config.toml
head_dim = 32
beta1 = 0.95
decay_fraction = 1.0
final_lr_fraction = 0.0
batch_tokens = [8192, 16384, 32768]
seq_len = 1024
Each number is 128 + 24 x the weight over its row's rms, rounded and kept within 0 to 255. Layers, rows and columns count from 0. Numbers have three digits each. The size before them is the row's rms in percent of the matrix's.

# layer 7 attention key, 128x64, rms 0.0838, rows 126-127, columns 0-63
094:126188143095097100133148131167152097122086135134140123134142089155144125122157112154121160118125147131108098142116122122109111099108171110126176139163150124132135141153110112110109161085101075
093:118130119136126121126156160162131087133174115151139090091120085119140107137123144108158159164121087078132150143110112182149104147123120100117154073119106126160109135148110161110129128118134158
# layer 7 attention query, 128x64, rms 0.0843, rows 127, columns 0-63
100:149134136124086103103154136164123121103154092093128111152149127109116150126126127164102145106163167091136091166116132168175113118141115079133164131097148147146101139103144108110163144124098143
# layer 7 attention value, 128x64, rms 0.0843, rows 96-127, columns 0-63
094:079116092111125085113127169127141101096120138079144152115111098140147125139118114127099116142121134140105139145134145147136160105102147176123172148152117148127140149186098137160137114076158125
101:138100118166103170146151163152105144095131122132163179156089108115133159101105115163082116155147127088125149139154134111125096162151114148139127135119127137106094111157132148129095168122161132
101:151108121164155152113123146104126140157121118131139087124134079131098101103087109146132122115135133077145139078140116078121137110116129180126106129143098140132143143153137126119127169087189106
089:116131096133157092151140135135107172178166130113100133134150107134125123081128123133128169110155131138102119163117155153150123130164105125140123099127122073126101160127126113086083080098147112
106:107156128139148136147145136131146172115121171113137140145103152134090177170128134158129120117162123129113122120132127134105123161067138115100170103074140073121145124102118111114106120092159110
101:114146153152116146159126156093135136149135138158109130103112158132136123127136131126108113146119123141138097108108070070106141093131118140120162143138108148135072177126132141188120068114142132
097:192117111165102106152139103129131144074138163113114118143106176160168154136135106128128112137099140090103101115159118130139115116134149149160144127151118106136101155131114131108083150168161146
106:109109124110150128124112091149133155122150098102152141161170116114099072144129092152170121109111117147105145104169130103086142113074122143113119156124167115140108123116157135116139141184138134
092:118116127128128154121126134129170174083147116128129103128091148110104107152177189149127111075112102127127149150138123153090135115092136102123113120136129135092132156170119143142121147113177091
100:159178122104163103104120129140124102137102089106144124097134155128136155118119135145108149151104114118162126107083167154136153131127081112132141163113111101101122154068172147115161111137131150
101:133137113143130174150118149130117152131086173121089141080124121176075114126129102090114120125137117108127112108172128151121147158111136166107162134128135104173130134146149168114138085101119142
101:168167131123104122123099122130155130138120149145108097175131108146129147120135131128093124069115118078131103151109133073138158137133125132097134128134095114181109103103172148153079117109137132
106:109164164101113141104080104178159150099163116111066106148113120123104108145108112156143122135168093163119108142119129126146144153134126143125126167100175139123138117104109099111107125148145107
091:119150165140121110102118205141131160110111112111108159150144127093143105094137098138117087111151150110083115117135109171138160126108127123149125097143139094112130173177116119128145151154127115
092:116108074114138145099116093106128119124159113113134139129153112112160106116155118109152113120080083128163088153130135122161155147154124129076155110150122122160104147129105107104162100137180141
100:110143125132099128190113123092093130120126118077110125103101100121122127138146099171135142169151112139129142145113165099120100132164151076124106107137157134145161102142111150179147119156147116
087:124145084125113171130142091163113147119117161167194096102118116113102142131141145124109158137151116119128127118109103132187107090116112164128122109142165113088113109134155105114157152155125145
107:131128124117171116111100123114090118141084096134165112150085135118099096128133110096171128170117138102114102157122131148164117171130152144114137098138118163113107170147114134153100112178152145
105:108139127144120143105148123145144175129059132120113146181121134131128124159095150118115119104119103115142114130173175141189105064123156117136105158168147142126133130118130122113134111118156143
108:147147186088139173129142086155121101081104121139157158142150086120111114103154115155119138094174120139135148131141098121139140101143119161111107108116134172112109096128128143120129143077137121
111:089122099139121132124130148145104127115133105113122105161131090128143155065110117103114115111137143141105142130138132146094116143129102102124125113115176130195144161055142156150101131108160119
094:144114129118127109093130101144108176148173092143082135132162136106156117096146131182132142141116175081132128106113122095126155123116127131192131142140105136129128098112146138137138148116181115
104:084109202145124148119158114128108150107161142178128143112151142114132119106084089125140163096121128101092122110140158160098129147155123147095140162102104114100157138115156124140141119109133141
109:080157156137125100110123146106135114103108158096169156156152142083119123082123129137136131091112120116152106115087134116105130124128153176162133138122158122131157083145093181115132107126115154
105:135132194141118138111108153111149155095123110145095105136106055122105164132133135146114128127107121136107098115088160167054147124145103138105124146126140147147143098154147128132114143111118128
099:119109152113119100161122139160144115141114174157086130112133126081138150071133155133106123117104126069118123158125110132163160099103163153113144112094119110107138093118109176155147108125129132
095:143107124098115146106145160131160146144139150142123143109092151119105054102130112120130138108130119143118167121139086106152095129181115088155180105114133159118162141175110117150121126139121134
096:167127122117160124152081112093167121142128095170113123107121150120143111128135150111128140147136101080123129129157133159130091137091125144110156154142147143124086089191137105159111163093126134
106:110124157154131118146093154160123122081118090171154140126114147142170144146158119118141147089147128108140085139154142084156095130100137126115086092164116105141168121117145120125154107114111093
097:141164104080128112071132156139122124108156142128146137107139155095125153145125106126105108138120116155120162118107154092162132115150166127152127103139136184158100160153173135115112074111136125
088:148126118129126136076142115138148138126130112162101152126094125094106136143151166099131122118110170122117155139097132089133139181184153122105150121125123063114162104126128142192138131128123131
101:127103097104169124130165116145148130113165129142143125119125130102136080144123097102143119079124141110149122141121126168095161115112149118130170142192124101127169157113141143122104141142064120
# layer 7 attention output (transposed), 128x64, rms 0.105, rows 96-127, columns 0-63
087:151135151127121147156112114169096167146105136133137122146104108120158144130097189118103148087146162144118137057102115103104141112139125113105136139088124086115152123117120119116108167157130101
090:134115122144169101144088116105122164152107121084130095148123152133138138101162123131110153114104179121093107137114143119113160083158139100127159116084117149126126148183125077147157136143123117
074:132122116117142135115143110144140128091103110112084137152132121141162110133120121165097113144130145125127148182118145160094126082152093120148109084084133163107089118144105122133165137196131149
071:138100169147154104098149109106140118111123108156196119082130158150113153141140147153138106150128087102141107109115123193123134106126141082118115135101165125124149103129134152108167123149144125
096:123099136094109114122137119111122092129123128127141139095104096146137130136123142056138170158104117121107114125147123092157147128148077117151121130138123118196154142104172150167155115158104122
093:141075112143150140116106101142140089115137090101104128158096122121128136130137141113137147131180089143085156149098160170118163136143136094144117126113113095124156122145122118090074109148105155
077:154108162104156115119174124150150159144122127144143118127109125142151100085112164169133138096141146131141130158101179150086111112135100118099112128109145081123154088126162090147128092111137110
088:155124141141126127135140148130113089175113142133102121125092115115127141153103139133115121158079137123143104133140144178183134187074106120141096111128120176131135152107074126154140137127154119
086:150149136106146125125135165109129118180117138107182188149149105112149135133115119127122141161145132135059105058110116107131113147145113137094134147108110135147119139128089124092124144115146145
108:120121142146091095124116118087115140100142165131125152169095125098104088098170089138118137121148146139115105161134092136128128129133170139153077153131142130162097106156108081125132115147089121
092:136120139116118119092141140128131116095120105142134095164101138108175124095132165157137127095134108154134149182066122145117137113130144118103065142111121159095125143096095118142143149154090137
097:130094132102178130102162146124162113146114130117143191114096174113146122130136111141177144120130117154099112125177148164129094103142092139157100135152130104119127100110092120110117105141099121
064:141061110132136139117171132139125115147104138150151135150132108097098091150132150152149087115082128087129118104104099135129125162102109138095124143161102082144127073111115150136146099105137125
091:139148113152141125138150050109123119115154152111151110112155115152114160148143140115104145180071140104144153130169117104120144124098088124114123151107133150118111140139154132171130103120144080
080:137115123099111113102142177138137125140154132144157150138139113128100104158120164100098101092172137113136154126147152127092126117155142120104144139122161160121141100151152132096074113142053130
073:145082139119157135138128133164137112130154149123149131136166152129118154130119159080071132067129138149139072113125148121114167139113144124104119166135111121149095147134100076113105147115136156
085:146108160112131138131114140085124107135150119087092146156127123109093084130128095064099115145108132114156107135144157144115127109137108089159121058129104158123135119127128152169156136146128155
091:140163111156091123169125139124150139137114131173099162156165134112113147140125117137140100096157122143114157054150116126122137080153157110121122127147110136172122117088088125092144114106136114
085:148116106111112099147117147104095095135140127121141086124111122144091135117144139139152154179142143142155130167164085139081168150123073107143144095105126138104133172157138154148140147142100121
073:106146126132170086148133137141140140140149131115147107106091120133153085136138170139123133118137158097140093135180156155112133167151117095186115123103125082162126161113119138102111156165115128
097:117151141141110125114146122139118106141129091146123146156150155113136102148153114136136152147135170174129084102124145100136154110115174127167141120100101109144122067169098094100136137085088113
070:081146126176130142165171092136157100116129131149111083111094094122101112118090147154117122168163128133150113136153143151131126131120109115145104123113173110133094148145113142151156077149101132
092:132112109149122139090117108109132079152140127138109130119090132123095108147169150095145096160148092155169147159084128113174136124136105118179152151115137116112121135121136172163087119148148121
094:122123133124151122114167115164120104147139130146104119076123123150122136157116173153159099165109136121103150085146120128167134136084107116088152157156136086141142118082149099117102125154170116
092:089102077127155148114125072119103146160142115091152128098114173172169108120147110114114123143136092114122153145131126118156141147089157122098142107111114124135138159086165132152136148141121102
083:133147121140130145124102140132099139132158114123140159165128148154126119168099110089146124140130103125111132061152146128111078125141101106166114161165114131126090115168162064148125098124123119
074:149135138138159130119121083133104120126136107122115106133182138130116171173075186126135122122125172082184139134119134170137153098130135160123143108148150122104089117136131105139097136127134108
090:135085106151109132101111130136165137132126145100152131100159101150113127083087087107164088161101114133132155122129138117093131129126106083109123088094101110126149174108144166126129151144135096
099:169108110101160150148141101141105174110130127104128135103127126159143117137116153149123119178064108146130152104131139157122173082129123124124123170113138096100113070142157149137106113111130117
073:134146161160136123139153109114127143130110113157144150111142152131162102092155142117163138153148114083111106087126147153141122161156100139148143131105160101096165106090072133110120184118115113
086:097159129146155114150111103118132159085145180130154116131161114137130167150120129153178111097117137126127113123124127106155160085138080137107135153100128177152085117109119103087118103134123109
093:120157128119108132083078145140083074143136156114107103124101117120118134130093133112162108137141129147137130134132117129171084133126123158103112148148147139114115063127082187114132125128154144
# layer 7 MLP up, 256x64, rms 0.122, rows 0-73, columns 0-63
087:139140127129129077103133126153132159078121127125149121113081155108134111139159151125112164081167159078097097101164152158122090154134123183102103127129145120144136153111126132132119113123145118
108:144115091087121134140106161124109135132138147093135142142176142088090147146084134152141130099105111116116145125125132142098100151158114146140156192109169173115095108131099146114132121089140133
100:127181114129145127075165122086146102162147139148123120143156109145109117083143125111140147103131094124161125124126107164076112163128136127113149148133099122085137117116100120133165139172087141
094:175103104123122113114135178101146172106100134100158116125140102137188126166143158153079157132151126094139153125126166154120114153116141124159130137117166121124121089124142149105148118170124126
080:125100108134115146163094129115094125139117112141097124125119159102163118124135120118118143115176144120136132081148159127138107180141160142128153124127142119140109137155098142044079117128175118
097:148109096129131092124099132080107110113176116128141151091136112109124137161087114122174137096124120117131131113141169133102109158118137135144162130106141180107118097085120152105173155136168138
090:143116154103146149131108136114155165127127160100102101129102115097100117137123105137164128122129145112165133123154095139134096159146106152100178136111142109067135069108103093145120150098134159
072:123086134161147161135153177119156104141107142149163140103112114118112126135137154108118135110116131098068125094132151140151121131096079128105116118124149148189118137114100167087150134155114154
070:153135106107124114180119113115143133114123120134146094139113130201104153091101155143129138154133099140129145166134161135136077103067139138120171121163104122146120123160090115140134154137137133
097:158111121150123141117162164182140162183106148119144117156167102119106127149124114147100107097147090123126120141151090155135112124092154094109108066111131138171130131140118143154125125129148148
097:133134125164157115140161129144132153129115110101117128115140135123161100151090115129126103083114079134112183155172128126102164141086113081136133141143146108127118139149118155096132117079105174
098:148096106103083144098122090107139129143150184153130125117116116132122138132126122131147161106114124121124171127133154101117103175127086141110128168172106138143116123105136171129159068147093111
118:140149075104110097120166139111105131083131114144170112139161128149124142177072134119128113121147132100176111098162119172112125120115139113098103124120105130113108100118108156129151141077128139
083:133150112134125118093111137087120084073147167108132133142123097130106129137151114136097104112188136133123158164131126100149141085140097191110099150136157123137151138143100150148116097136143145
100:100083088150100114088139127138159110108194128101124131124088110119136148087121142124116161113140134141148149152144093111153125154154124143105123169124147117143111117114137149113147179153075116
093:153138164141119131075111129110143098147097149118142112145104140083179133089105094110125088151182083156135127122143135151110094167129136137141108105112143123141130103118159155116124109152155151
130:132144145115094120096143100113130097154155133100133127142135150128052127108092100116159086127136105172172135153124164164114104154151143120153115133139167110090106106117140146135158133152145134
112:158177109100115128104103141132110115127121125121154150143155151137166121101078114116136138132147125118120148091149098142127083123165119087177103126096149103143134122111119153105174108140189126
110:154107115103139147089103081131134122139132102121125125135140144128087150178122125127129115115098112123174171092100132139134093119121116132152118170061132166124145145093077108150158133130133120
106:142143136133119117110127120153140120124117101087103148158110148140131144109099129117109121115127121126120159108095174145140155115112165084148106176120080149098147123100090161109159073102166157
093:143129153089136134105145090181148152157156152105134199123111144124107110153093091092132125133129111102107144165117129115104137146103138103120109129177146141118128130090141133150089103143117098
114:162127107108113085130173135114113107120101154158154144123133116129117125116182113137161118093126124133180152148156149149129148128123139098176085111139154107125098125111128161102103108078118090
107:142150122134121123128151151133113169142107106158066141108133102106148111153115122122130117109160112114139087082130166152131137105118138152119136162134120143148085146143125192096150103080135168
086:121161130152117132135121127143121149171135119088154135130162113161098151156095124164108119141125158106100126110101112168145137146148129106138159076063148103117136125129154124155144084126162089
072:087124151143117148168133123134115123103185131140125115090151109148168106122123149125147160130077111130124143136112090141130138120104099120101112111129113182139170149183169137102096107136128153
087:163153152131165090119097144137109134150105103091145152132096114088126134151118124136090115106143115167142112086125162153132145147206137158133088098114117130133099119139163158132123108142137129
083:105084156141150123114102117145118122140130097165148169126137110131093111098109125151096154138141110106172107111109149110115136098145167152124144131131203099096106105118162164132132109108149151
078:125122122175156120130156128132108133116118134174120120158136103108150189118132128143114074139149094143150134145107168137126137129121134114109078120094142156100120128144052116174128131150112121
092:138120079090084103140130107134186125165150107142136168134138152182095114136162128118128132092132132140111164119126078082109151126139127084129098122110137101111127128127119123163153111150128109
101:126164115056126076128135140113150152136131163156109164142145174131123150109118151111127144126122123130144104116147116151107131154139184125111122129093122132164114149077115178092125122111100121
097:142137119072117086139124140125154135123160141151121132145111133120098154172136142154127085129156137175112126114129107110137102156150121156130162126144117158152100109077144159096167120123161075
124:167146138122138117097152113119137135104146136108177142143158168132152112119049105149137142139119100094145142098129097152127085167129095140107106117132153103118106135124084140125143148103109163
121:130117144117136134087128164169140106116113165149150105139179090118104143173112135125075150092150138132147114123157134156126155125120110143087153142099100144161149088105120149147111144090109110
123:156156122131106153098111120157128121103144105128099156136117162105128122152111116091128151179151096166131157127126129158117143113155129106188146123158121085121080120108097167126118164097104117
083:175170138108121118131127108127144168120132142151158106132144098138145126123093148097141116130135129131123157142101124140163139123129212087089099085095148123111120137108137139150137185129139151
092:114145146103117119133148072134185095112117133150150086136197145165086125109130103111129127132172144140136118141118115131108094128164153115104163162131135143110145088115123149124144098147133110
113:158146100084135121089144128154120131116104092094107137126155123130125141090126088103144141108158130137115153152149150156164138132129143104150092104203161090117122117141118148115127107090093140
108:131132116127109115147146101103116169112100082113127142114158159123135121116107095112100129114152118130129148083126080138103100145144142172172126146148157115167155152082086142093146096110140155
087:155162129172179111128136061141149160103158148120095120109118117133124147103127108124129109157134110178151156143119096113110147104140133114098136118136110089113117173095100162118144116128122091
085:144159145153094129136155115097141150118152145118146129089126140112106159097153142148103126182163136113099112129107168144100112188140130105100170146125087137165128119110160149126145143101094124
078:171116064119113104109151092125155173134117111136115140129127149097147126082136126129137172165110159102133143115104147139119163100132112119109175096139104098114152094139139160125105158152112110
100:129177110137136122145139125161127094128113077131185158125125128150115130149135109108118120112134135151088152171133142175145077122111153077128120107134127117123139154097152109116156079133089137
107:149118125110129124082137130138167106085147099128087132083117140108076159154138152092165090115165113107110137140116151090106135151106131099169151116121129125145116143125142146113144164150170112
087:146136191139144148129188162126153107133142132117170117131157105143109127137127156095131061097130130136109101162094146105133106145110125084100112131096131145121104132114121113152152144099109155
085:137110107073098137113114099135159130159151105141160148120076132124137136093159070109121147170116127122128121108162140148095140120135108141134155103103180117146133115143159136095123095163157126
098:139170113101134101149110154144100095082131126155164127121135129078071140147142114103124103171130095080110137143160125124132125150146136115156128112118155178149130097128112122156146096113162124
072:107111147114156135181100145144147158144123181125119136103119101166131102126087153166130125154099139141143141119118101089142123115132094146109092101125105116109162171159146095146087106153126117
091:124137129144144114113163152148135131157109104085131129126174114118138136136124109121107130123119115132133148094149176195133154149113132103152102158113135066160159156137121127071125083140124102
108:107141123115123134121130070137157127117120136134094119192146131120153143146164092092106120093176119138121133104095138122147108147150126141121134161164105138174107124074153127147115100105142164
085:116146093148111149119124132154125142112124127104107121105089141152098165100093118121143134204167138131107171118157123110136091142080148146093123099116164145136150157128134124103151132165154121
094:123119109128128149119161121088160114132086127157113121155164154101101129126204144104117118147156097081126123164113173140134116143080112141121123134100126084158155119138124142156115156115123111
103:179137121115092106141160181094153188104163144090139159098142099123100137127125132122113136129126113120134116158116133159112103136098063137159144143137152139123122105096133139108132121140147091
094:135139135098100105151155167095148130134144069151134131150125127153105152176152104130161168079108137112116139117161106150101180100133136118088158114137137142121117118089118159124141107111140147
105:134192137070124137154163136131146170093166143107136144155101167099091147098161130132112159154135090128146125128133145111101141122144140146105154122117150143091129124082130126133156116120095136
075:130130119076146119151150095152109149145133119121095073088156125171121134136134149117101097150126080108156117173129110077141132132143130137105139156130145129096169136153129128152136110176156115
099:131130104084117121101140089146117163102116146156149143166148128142128167141164140088134116153166092173097144081153107135129121116145140099104124150116119104142107104109077168122136144109114153
098:163123061088152154093135125133109155130147146158120108159165145164152116136070148122129122129117126139102143162127149089142073136144123123113134143144143124083121139113099105124176115121137117
123:137102128145083149125151134138120109112136088134110116161072140069115127103191107108134120132154088136096147151153105114128124150136150140177138120099160121128121140088142161123124150122100151
089:148149102167123114129155127145127150123107145086108138103150155169135081149084090102141144105094104137101123135073131131155116138125138177146097155132149088166141139118108123122140132148088140
093:159136131139138121128069112108116126128156091110120138162103127136124099103149124126116107131127139099103156132112128088076130144120095098135139139153144166145108146068114129191114154144161090
105:132124102108122108095154125116180111106132135114127164128175112122127149119095130138129131113147115174182133122180142136140067169161105144129110086120090119144137135145125116137172127106132159
109:109144095108156120121125145155140141146119107102106143132140096197116138173087089125129132115181120121154139108086101144132109156107154148132160130163118159127090139131117120144144165102145097
106:123110132133117118086129112198085105084124150135184148116160144124156136155120101150137131139128109081141132118169137139146117164131158143137110152130127125087109122119088124081150141096142132
101:136116165102101098115096112141163129082156126176117147140126134166097121176113146134141100129163088144148122155125129148129142164122115088123137163142124139085128130123124100159131072124149095
084:128094094098148126119147152101142095132162147134133109081087180117115144096093118129154143158111142122134144143149120135147083113172101135109151135073166118173119143109107107126124116122140152
098:149116165094124125138157079154180123112112129127105149097171163162147109139101118098120122156173137124112130137116155130129116147183118129137179145087119125131127125098152123140130083104149105
094:116140124151154116138175168064181112128143114151125124147123141104118105130123098122100128081126133130093133148146105102118102148189125140094109154128116119129132163097115169108141163117114106
087:093089117129114115170135114160161101124170121121120156176109161135121101097110125114154120147113166081109135162112123134156097136121149120104117161077138093138144123127104145130136078116109102
097:145152116103083115138139122130112113107173162124115120110133108161147100125080157105070160087130129106142124169129169167119126157138141121108165140151080118132150106128120097170124137134143130
088:201122091134129118124139159133137106145188081135116144135111163132105116136122140121163122104173072127084145127123115125129165135132140133185135134096137163129128117126107143092118115132132127
085:175160127097148102129119122145122075123140128136164127111122135120144125140115119146122123104172099153063098095177092155112114126124129149138097119155123149164158087112138136160119168142138115
104:179170135086118160108100158155175149102103133083144098117102122121145136147102093121118125132133127144186152113125176135130142140139129150123112156135098101136076100115130120107139117124126097
098:142143132104118114135129129124073100158127120199119128132164144142118156145164127110084111110154071129152140094131132133117117129148102069088132143141096128147104113132109123145149136083127149
078:153121159122164096135146112143151099099117110088101128092143144119098186124129145171101093121111095115080094120125141136124131113123113094148126133104108104174130141146162164162120099132126104
# layer 7 MLP down (transposed), 256x64, rms 0.121, rows 0-72, columns 0-63
101:162140167131144121142101141118141126122154065108138134164121141125147122149138133126147140151120169153134128120123087140069125109173100076136082107120092174149135133159120133161148117117134107
111:113116109101167171138130125110120148154109146111114133097117142136122111150072111145119112132161116132081142161124156135139109135157178118093144121160123132119121116140135174060079136107153141
103:157131100159123133102155139143185125177119087139115146116096115115121086099181135089129143110102095115120143105107113129142146130100142146123136100121123114132156151147143133108201132096140131
108:068123102158137124152143119168122120133124129072104135123100127149128111151138107138159133116100199158107101120168142128109132149118152152140161158160107121097151119156133114093096149108146128
084:146112136130114151124101159156150107136134131135169130139126095138143141133127189102086147092099106144118138116167097125128153161146123155165137167118112158095183091141151159138092124146131113
089:158156067119148151113118119141149140116140061118110171155120154140117108096154167126133139128136093143133162118114083118142190106136107142120129108146123103111121143146147120114071116114125132
089:134125114158120089142177102134133135154107112162155146088163143108134096140152112131129125075120144092099145141151143128121113157116138124103102065120180163144115141132114143124155115127136076
068:108158106120114141130132115125144132175104150098159135160155141153132143121129099100093111055142102118122170097142142118086129140147116162120107152148130102103134077132150159136169154123105122
079:163104136114133097133077132130145139119143129114123124093141126094106171134099123169114098177104154096133165122124148161135141142132111140069148115081116136160145119137080141131140106165142149
101:145088152133127139142150136144146125151121125164145164134117138138166131118165116085109134076156095108123149126090108138155140146148097120178125112169123088152133066100131147127113121114088124
105:142096149176090135167135168141172144119095134172103158125109123103106118139159116138111113084130177111094137121156104148145125143149087140133153119109146145147179156120102135156134122125145126
092:095166134155111147123116136127144135146085061139117114112091124169176107089167111109093135178140126147128153113097126136150108136143108174135133129128103131105149071127126143141126146122119133
118:148128137117121095115177164136137091122120120145109174144132146161139115110143122129152156113108135132160139140105086117146114137116176149089098085139132113080139075130115118174121102149091117
065:089153095139129124129156142108141130158146097135094142122114137168114133147125130115101127120153087163162174125167122151136114178110122156133125171169104147082147117124147143161089106151105119
101:093131097109159121120116133146139164117133105137095108139148132138174132086192095115069116115125089093177130160126118171147129170127124136084123146116108133110115122121102110121141145141129127
100:180105142170138114120130153122104125141117106137132119146121134165142119118174185132123091110094151124114124153100069099112147146093107135077163118135120098115168119114139150100112150121112114
135:129128090107110120130084131191144110135105138068125102153147126141166142103110150166146115097112142129109155147152102081119137161126122137128100137140119161107110163164120124137104164121136085
119:082115134080121148083144133147129084106110139121143113135102124146138124117131119170138126088135115099132145126120161177131101136127131072121140158183120091112136177121130106142157170119139144
109:139117138136118102141107136107143134097140111072103144135136130086168107133089081146167117138127153150102135082153129150128135111120113084118146162110119164131112151133142133162089165141140181
114:156131108127125148083108115119142098136153159086121131145134152168109165097098123160183116108085143123137139149151113106163088126123072136117120139129125132134174124157167114118149166132123118
086:157078156107139168134137170137136164119143153148108166128117146128119134111109097167165098134130086132108136132122132117105129138138148117090136136116159123141132129133066159135065106153132091
108:104140170120118142095125146160117109154102180152156100128109070131087159161101094165146109111123120090128135159106136116122112144132191114161136114119122085126119126133147127134138128099146127
103:131090178131088104148077139148150115087119122151103105112149078108150152156155108105101100101131146133145092126123122168164133115172143150111121133110084147124153109132131127141161119142132147
098:146116120132160154099131172155110073122102103124127190113147141120125171140135109133147132132146114147093137138095127141138174155099113122095120105195111136113148122099105125097117136114134165
084:136121121108087120113141153125142113119108105107153138151133139108097146150145075137055151106139119082127110101147140181125139122166141112158126120094164115151140134101089151152160112098137136
088:159106131117142140105140173108152135114115144150138159082134125150091151095115114185132095177128111116174161107112160124104136131106132104110098123137100143131172172081132136115114129129137147
076:170082155099102173096122147110136118164119136132117159123096119107120126118119102167176131150120090118170172136103144133135115115123134133108119072138084129134133150105099166129136122142119165
080:067129111158175101134141120121126119138125122097185157117106127134162123174123110088096147079115108104105105129152104141109127103116155139150132121157110118124116105170159117142135168128158108
102:133118136108096118127153111159149151153143134159105132091106143152108152136128083112140163152134163125140165139133110103107092124146112119125141159140098147130210115145144125125160130116063147
107:138092095114139143142118110128139169136096104125118096149092105183157140119103157122155137135149087124178093125109095126113093118119157180136090136143141133141156116136139130085108090121142142
109:182087119136158148139162125121156137097096126149117138106102118112183161054104121143140157135101071123117131114129125158140121127143103153132090152134137127122151123155114141130121101096107114
109:119098134105141153105131143175083131121124097105124156123118133123105111101110099133154183156161112072132117125125145163111159110170136133161096181120161160098116141129111145123114121125094127
108:117118119068131105172088109126134109139101134133128160143151101135138130097128118091143181170160145127144134140119140126143136107171138127147102131165096159118095087103113098135154153153100099
128:114084143121118150143094142123084151139131106123098132135141160125157128137139132132128115152104099141107112091136167215182137139138140126162105136155111129121095107103102143111163121116138092
071:113124104124137135104179148114132123146120112149108150165099105141098137132132126109101119129086093118116155110145122158115080174148069138161096119164122142110107078109140111158123104115118090
116:105076121116128162117100140112110146126120116110162122100120132103088103139125152151168132115091133154116150125131128117182157123101132125162139171153153110131125121105139158139082083181105156
108:113120133116179131098119155152141147064154087108153108132114107140166128119110135126144131134118153116064138153143154098137157134147162116166117165112111102162174157128122133122139117164114117
110:148112081150150076124148121143144118087103124138159142073155113141139118157140137126076117079131127135136120116116120159121139086080125117121123117146096131131146137139136125096131127129142204
077:120139065155169169107140110140144131105164103111128135134164135124104127108140118114126124143127099192126108124142105173148123103119161112146128120158085145093131130103176146089130117096136137
094:126110131147095117166072116167133126074169109110130113161118105145165082163134144104113179099110103127118128144130113120153121113140126141159100156119137107133183117136146090140128138139115115
072:107164117160145133103130177141111127150142110120172123152103146147139093125153137098117108105142087101127171141164132151135102160153142141130112110165142122089077132157174133119153170127134113
103:141102082152169154127143114161150136160123113122168144127105120136155156176101096100120168136127117127104124153124132115110109106121155183105140136079140082148125158126139101115141097157111106
105:131127087098123117106117131150163090124161168170146119128184123146116100177118117122146163135156149146104119159119094106131136148123147124091142119113120157140095097115092103072152140136143129
074:083139113115155160122136161145113133105142062122119086113110151163146107138128148135100127159116103121153134132142095189115106127103138147147125151176129111103129121126158161125183121109149142
085:147147095129160152082122131124133147108118118104103136132103122156156168130131133156152108134129087139156158137074160140146120092154154108110111140129078145084145081155103165142140138127149152
109:145151099114098156150130115127187102132113091092121104120137151129122113101103147135155089129102161105159156115140140146109086167132073133105113147152137114139135115143179116127134151130151085
078:119146120113115137105136093152127079125146116132122111161136169132136160150156091109133166100169088135147126146136107140106123141121159138169148148122115149128138088112095171142192130087112106
100:113100126108078143120138159125169174140114155054098129156126131123098111114107113144154135115086107163158139156131116145143125152109127161132151092108147160120122141109157101156114121142160143
109:177147151118125119113115160131134107168170141133100043155121121112135152152082137125173143129088125109175122131124144163100125118153092111116109139127128143132133088127146116140143137119106145
083:114190156113109109113101115142076103152112137145124119146127129111127174152151101093139127170135118145149136126120084178144171155104157097131099143112126106128114118108118165108169106146124136
092:167151143127110119128111131117152115159098111144108119093094096175082149137137098106127111140141120093110168144094128156111112154084123158128099073156107118110154107119135159128168113129130154
106:108167116130091152088088141125145175146096161120112134158145131170125147134122130133128099167113129117118142081174140075098149114142125137119135152139128114114114095139100168089157154122114148
109:143109116107138115141133146121151108139125080089126175150088104146145117153124119153121149188077127164158154156109145108070111102113124145108130153165110108108126111156111123124153112125099136
114:103123127163144118086124117107090143152118128116093115148092145167096125130110140153119124142133142109188125157126160148117101166128105097118095087145135086108140148094137100149123098146171153
079:168113142072097147138110135133123125104083120135110184162137146102129122105149067112161117147144112111112146116139098145156136130110106112123136086124167188126113114099103138142156127138115139
109:136140135115135165127117119133153139107144134100107115121053157154107134139102164168122156165151103156157147128138120162146127105083142143158123103165141166111128100079126121135108101143114157
094:127100134120117134104096094132161144110142154147107127151127094150100148140094130178053091158134147137130141106117113141134119138095111133147117113106062156095160121111110120117138156155127145
115:142109115105123125176139133145117116126147183120123134095091139151140114112162121058148145120163128119094132156099114112154151161143166110139081110135083143117162121104107158143147147139131146
074:171088116111080134137132159120092146122091118120100127106132121118086174132093087195135103156126121109123134123086143150146118118102110109096121115115126143114138139104081156121134137156149142
084:122086152098088121152103161119100147070120152149140150138122126115135139191136138150110073118150155099105151121150138129154171133100147106104117135136110108147162157100116158117127127126118159
097:169102133132140134153109126102166151122132132127111131111113103145125072090148098137143136156104111083117142142106101117140116179179113151091124160142128154149156151112070133115131150156135106
102:112160176114139136138089129137109156135111138131127110151131126098116117134112146175099088159115109124086156133165178115111164105125126091136139164135092115107126112144105150147130164187144110
122:127161135120113127131128107100105088108159115094178115099124160132137133193105135163160143088106128170123129127139119140113111137107090187133117138115150116141091119145144088124108125083142123
102:128131133132175130148126143152155103085123123119134131105148142137168118130111114122148129109117087107148150171177098174112157116124158095134137164159151172130123129130166097141106099118083091
082:155154135111093124123151146136122123116142156118115156140137107135088167166127115090102157164164153073123099102116119125095124168157083132143113119131099131134167136173103108134119131100153093
095:113110087100153174140115125121113132107119143103170147097092151140085095109156135104114101155138101142119130116123135138155110096154160136137103186138132109099141089095143163147138125120110170
089:115143173108147153135129141126128142121131078114137146111136105180130078175133137135109104162119113101119119102144106174146138155126101138125133103169094161109141103111094154112173136130163156
091:152125144117135176136113144167128113133107142121116136145140125107143171143105084161161138132119156097130158125069158144107113146086151107127123066122131152133126113113055130151126138137119118
097:176164155089100151117128156117111170119144144122088135084134122126108104106138117137136140118159115143134147159111166138094100128151107147154099092151141145140131144097058120114135130159110099
117:141103144165145133144123101106142130105140119090155131108118144116138130112136164076128140143154142093113129124092107131120191114119101108099131161136085145138115180175141087089120140124160109
089:146090145120093130118118134194157136141158102117121175117147102148125135153093127135127109102121119129099181127116160164147151142100131146123110084137107167150142153091137140097114118153137168
108:159079134138101099078141111114148155135121153115142106137144090135109130148193139134117110123138093146096149132100132147132156191095122141113143141119129156149161121158151146109125153117133174
112:118099082122148101135094130146152102139161104107133124116139094140159132128062137173120162177130126150144123152134085128118103143152109119083105117121128134148084146134148121128084156099121148